config.toml
d_mlp = 576
norm_place = "pre"
init_std_up = 0.0436
seq_len = 768
Each number is 128 + 32 x the weight over its row's rms, rounded and kept within 0 to 255. Layers, rows and columns count from 0. Numbers have three digits each. The size before them is the row's rms in percent of the matrix's.

# layer 5 MLP down (transposed), 576x224, rms 0.266, rows 555-575, columns 112-167
103:143164208100140099117181138111117091139127140110138143138159106198111176108134124127101168157191146110145150129111093113125116125116107126141152159160100113102089163075
098:132095115112147132126124109062128174160118151074161129149167155153156151125109169119153122135099168161123164142122154079119160127143133176159055135135202069102096182141
103:112150150127093136171141171202094110130169150102126090111139098139129106125112147173135156112110070115077157119106128191098154192108106146118097098122110093162185107220
100:097092111074130128094122108184151127142105153127086173129104084102104146103163126151126072121149112139138069132107089096175077142063123081133077103165163170183155151097
099:075137132103124096150142154088165132114151159119094132142139102052169152068137112088125096109125151161099159096133123129165134135029175065153109135106162148157076124116
101:089115116147091079075123089157063209111198101113166141121111129154122156141108129081107145116110149158137098104130134100066155145174116143109103113135149136092127120140
103:192150161108118123120082103123123139100063187171169124060134100109119087063159127153123087148177122060121121126043113141158157121132162122143148125102130140177090089193
101:084113085122150095172116165142087173098149080174099112105124114181160170114153216154082136108144095089126108070121118136137115108129088057117158101138146157109138170143
103:157082132145149146154150128185131149071093154127130148114096168093109138113137107159099123182121114122136058137160127177094061155180135189151152162169135099174149100151
099:086134134118124052140122090149081103160155157143148163146155116143092156143135120144134120132129133158090147135103132156116185157156147110121141082124099127116149090086
097:172120139114108154080135160117160114132130103125119115165169169195070128197056060154138112135092143107153103162140155160114130157126126080141165101080126154164119164097
102:110129128103162098085086098189105131066099081155107133110125173122170145143084189127096148155188146103101149160137172137087151184148117117080124086139116143178108149158
099:113096164076126143141152128150129126125192147089117140166119106096132126160158143127174106091101198183134107120085076093140116069114112120143088093135161053134141165076
094:113125124147092112146089142081157165093144172114134099101144109106152119109121104119118086144113124083162121152061163094125148144107110100161110124168119082160067095145
096:120155149173158167140130178088134128120107082122086119116106152078143192111147155119162130142177145113091102135061203063097176152103099146171131131133093169071142126143
095:114156159101094103062170175124105171160113116142142089164110141091090126119095146126176133111081162173082144127094159135150127122135153200155087158109070125099137084103
096:075134161111137129105121202129120122185132148112123161130096175175192072128128101117138131154111188158147096104148091066102087140160140091189127147131093122095176146111
106:150089094117137108096129110169156131183106167087141118123141137135139148156162088174069126121115085120151061098148098132122156162133123131122131089182082139106130107140
101:145110142096127172114169164147135095096126176185149074090119121111144146134126110157138147149127104108153162136118150105100105137132118105162131043166106125137084100127
101:116113164150156090133111131107182180115126085162174090101060142082079112140076114152095129108089149110163132112158164073046145126145105154126096165119139142155120126126
108:097153150059118161165178115122151078161153137102177111094087121135072173094142097153176171115121157098136096139146126180102139197114093067102111186109160119199154128126
# layer 5 MLP gate, 576x224, rms 0.286, rows 556-575, columns 112-167
092:137097136104181107102085162172159073129105071148138095116119100083144145087157142122185090136132070132154148127183137177180090116125079085126115130147117134106147112154
102:129140110137146121159071124143230057219156045142111125179108088073133149116120186100160140078095151156119158096153181141107174116079099081129101077184125090197158085113
101:128100151147101155091120103138140150181082115141152135134102158092077175131175075144109205176113158099166129121128123140127159112128123111133130139105157116099147109144
117:093153149120148109152167216062109125145146135136132107094115165094157073128091104162104160110155196142201111117115147131167158147160074117130105120141137131124124095113
102:090140203091171116177108200124181092121113114103120090160139120071098109144162156176115168142136164161087136152110153112179117101112135110092133134073122142104169122059
099:122104167105171109126110095162123089112112233083153142151080141124105089101134156132132105144164090086135189192120114145139106174129104181122116123135124110089173123103
102:064135083165117154122104092148196124132111071125161085127132119100150136063116118150109158188089170135095120118095112159103094082136117148113141110095093068122141140205
106:111163124171112122149178148182157061104141082116079122129155122153109133104148196130084079177107110107141063099160168170127169120117158075102139093090127070109187138178
099:105142078201077136096119162129163160183122139099104143154173077096181134115141092117145127128108171102158136121113157103124119062095130105114136125117144099132122142096
100:051138146117072175145160160143085131127130106211094128114120108158199105128135145147105187158168214120118153117129145117108139077137178169123158112152154130080088108114
102:117136141124103147081113170084115142166131175143122179183154063069156212051096186101163138164074115127088132176111123153152134085098112183107104122097076142130114146120
092:109090072112055094128217079114131166099121100087115168142168136158121130109098184153074128165061120123179077138151103144182155138099081115129140119130114107182179082147
102:112089104094145149095116137103166101131136115137137150100087135162158111108144149117125173076122081191067166170099121182123167163192085127104082119063167136077133115151
102:137114071088100131127112159119191117165116191134129161175143150118118184156178123078097078167082115152084089127126104172123149132152149066089160118147153089148106147158
096:140159094121065113114094100130169101155131127109198174101105145126112192125170170112148101174161111061128151089134207158154147097123206180162096091133141095097216085136
102:132131139175137160169087095127121114122212054092073110106152161150128094139108149091181151186132117134120098127099137150106121122189182151149089104119164121171189110142
103:132097161124129125134150157124151125146090107118147127137134078095153145135053134139098099077130136088132140124103058030156153165088125112115070111098147087156115156105
092:161146080161161150109116094089185097110135136129123079085171153114125091129081059161130115154136133151148109100120097099170146139175138162178142102110068138114111067144
096:141146166149175149105181094137108154127084178140180107069082164048125077133107150170079148131111114118191094102115136118020132115166101122166116124168130134181109146125
117:111088124142097170133147109148115126153135050189117135085094091091177147173153171161113154093053113153196138069111135148163132122088108098138120172087088116114106146136
# layer 5 MLP up, 576x224, rms 0.292, rows 556-575, columns 112-167
097:100147067093105151102149096164114190115095147101136127119144056130129137192098156148132059102087154123124130123136085095159163112139157120172091139134191131136128145139
099:071104108068122120105206183144122166105107166136119108184114124087093125074148092176120159127168131117121148089118147156087106187125166096071075101088164128095106117098
109:118148112100183093159096096092109124108118151072094147099102102154150114106159141138131025117134143169132147168196099115171154136107148070201092101127109194202088142105
104:113197118174075071165111155153105109128130122099073136128062187094125092152121142132103152146132160142129094064133154148163102142169067182082134041132108089127098124105
089:102093163113084140112136149158104153085156114101162086142136063159144173128153076126087147108148158169116108085128134087126161093141088163190142102161112104108114099091
102:191153125085147162173128134096169138167088146181153136108160114111179166119159107077112148118172156066106101101047155172073135106091140088095154116085144126171088170220
096:085135102159173064168050134103139067223136075112187111202145176073148119074113180213110108137096151135122121187122140136156137129102112106129165165116089132105193109130
109:121186148122153147124125152124174086070186101142098144119142123168134165166140168130142165135087116073104111110169104129115180184113143091153121131060147048116180124114
095:093120109131138168139140208132163056155142112121087132195122065081100149138161124059183147089103083138115102141109133124101181142123129088144093160132125110185113165147
103:120135145117165140162137090159106154124118149109100083124148098121088081152091056128107082130169087152165168102130118139155109137118079149156139155151126122154127122121
098:165093155100097100131097126161138160114137106160201116178076136144139122180142124161151097173177124160161097110074140188162091160120196083074128131112173113125117053179
098:092098085083135181125118073159113157139178119156109115154131080111116133160162100167138157154076175149139090138089077088108131130132119119135171066154116078121093105092
096:129117095104149122171099114085124141152144116124094128114114174120150118121121130150112172085150125149078106160050174176102163175137109127119126128128139082084078076089
098:156118083085124128170111130092142108165129129198095104113108163150119157154174169120167154165121142119086164081128105179130157110127095127081143212167094095110118122086
095:096087128105147115126082130094132110123117133096092137166157130108120133117156102174099132140161100110137148172148089061080107090146124096169176097140094142152146190100
097:128119081148104151142082109130157132144123183148163167163131140121063155169116185175135100141135124092087130088198169122097190100111185085131150102078142101140179139119
104:137100070175119106092108118172172128154090118056162120077118103122124109087049081162109090145131078068084140138148088136143179161132151101091116102089122032120126100101
103:143175194151113133084085135092087154127117067175123166198097120081127109120155124069139157125112109098109074129181106111141155128122115128134152072097132155123143122144
109:116153140119165137145174128108119113137151181118148125034128172061135108127085187134114197129132096125099108106099103067095125117106140110053183085144166176150145097154
119:108161112151118106117147101137080089129091183103158203179133159161074101101150108121092045163159172168157134103119150126105131127093166134130124095128146158173115073112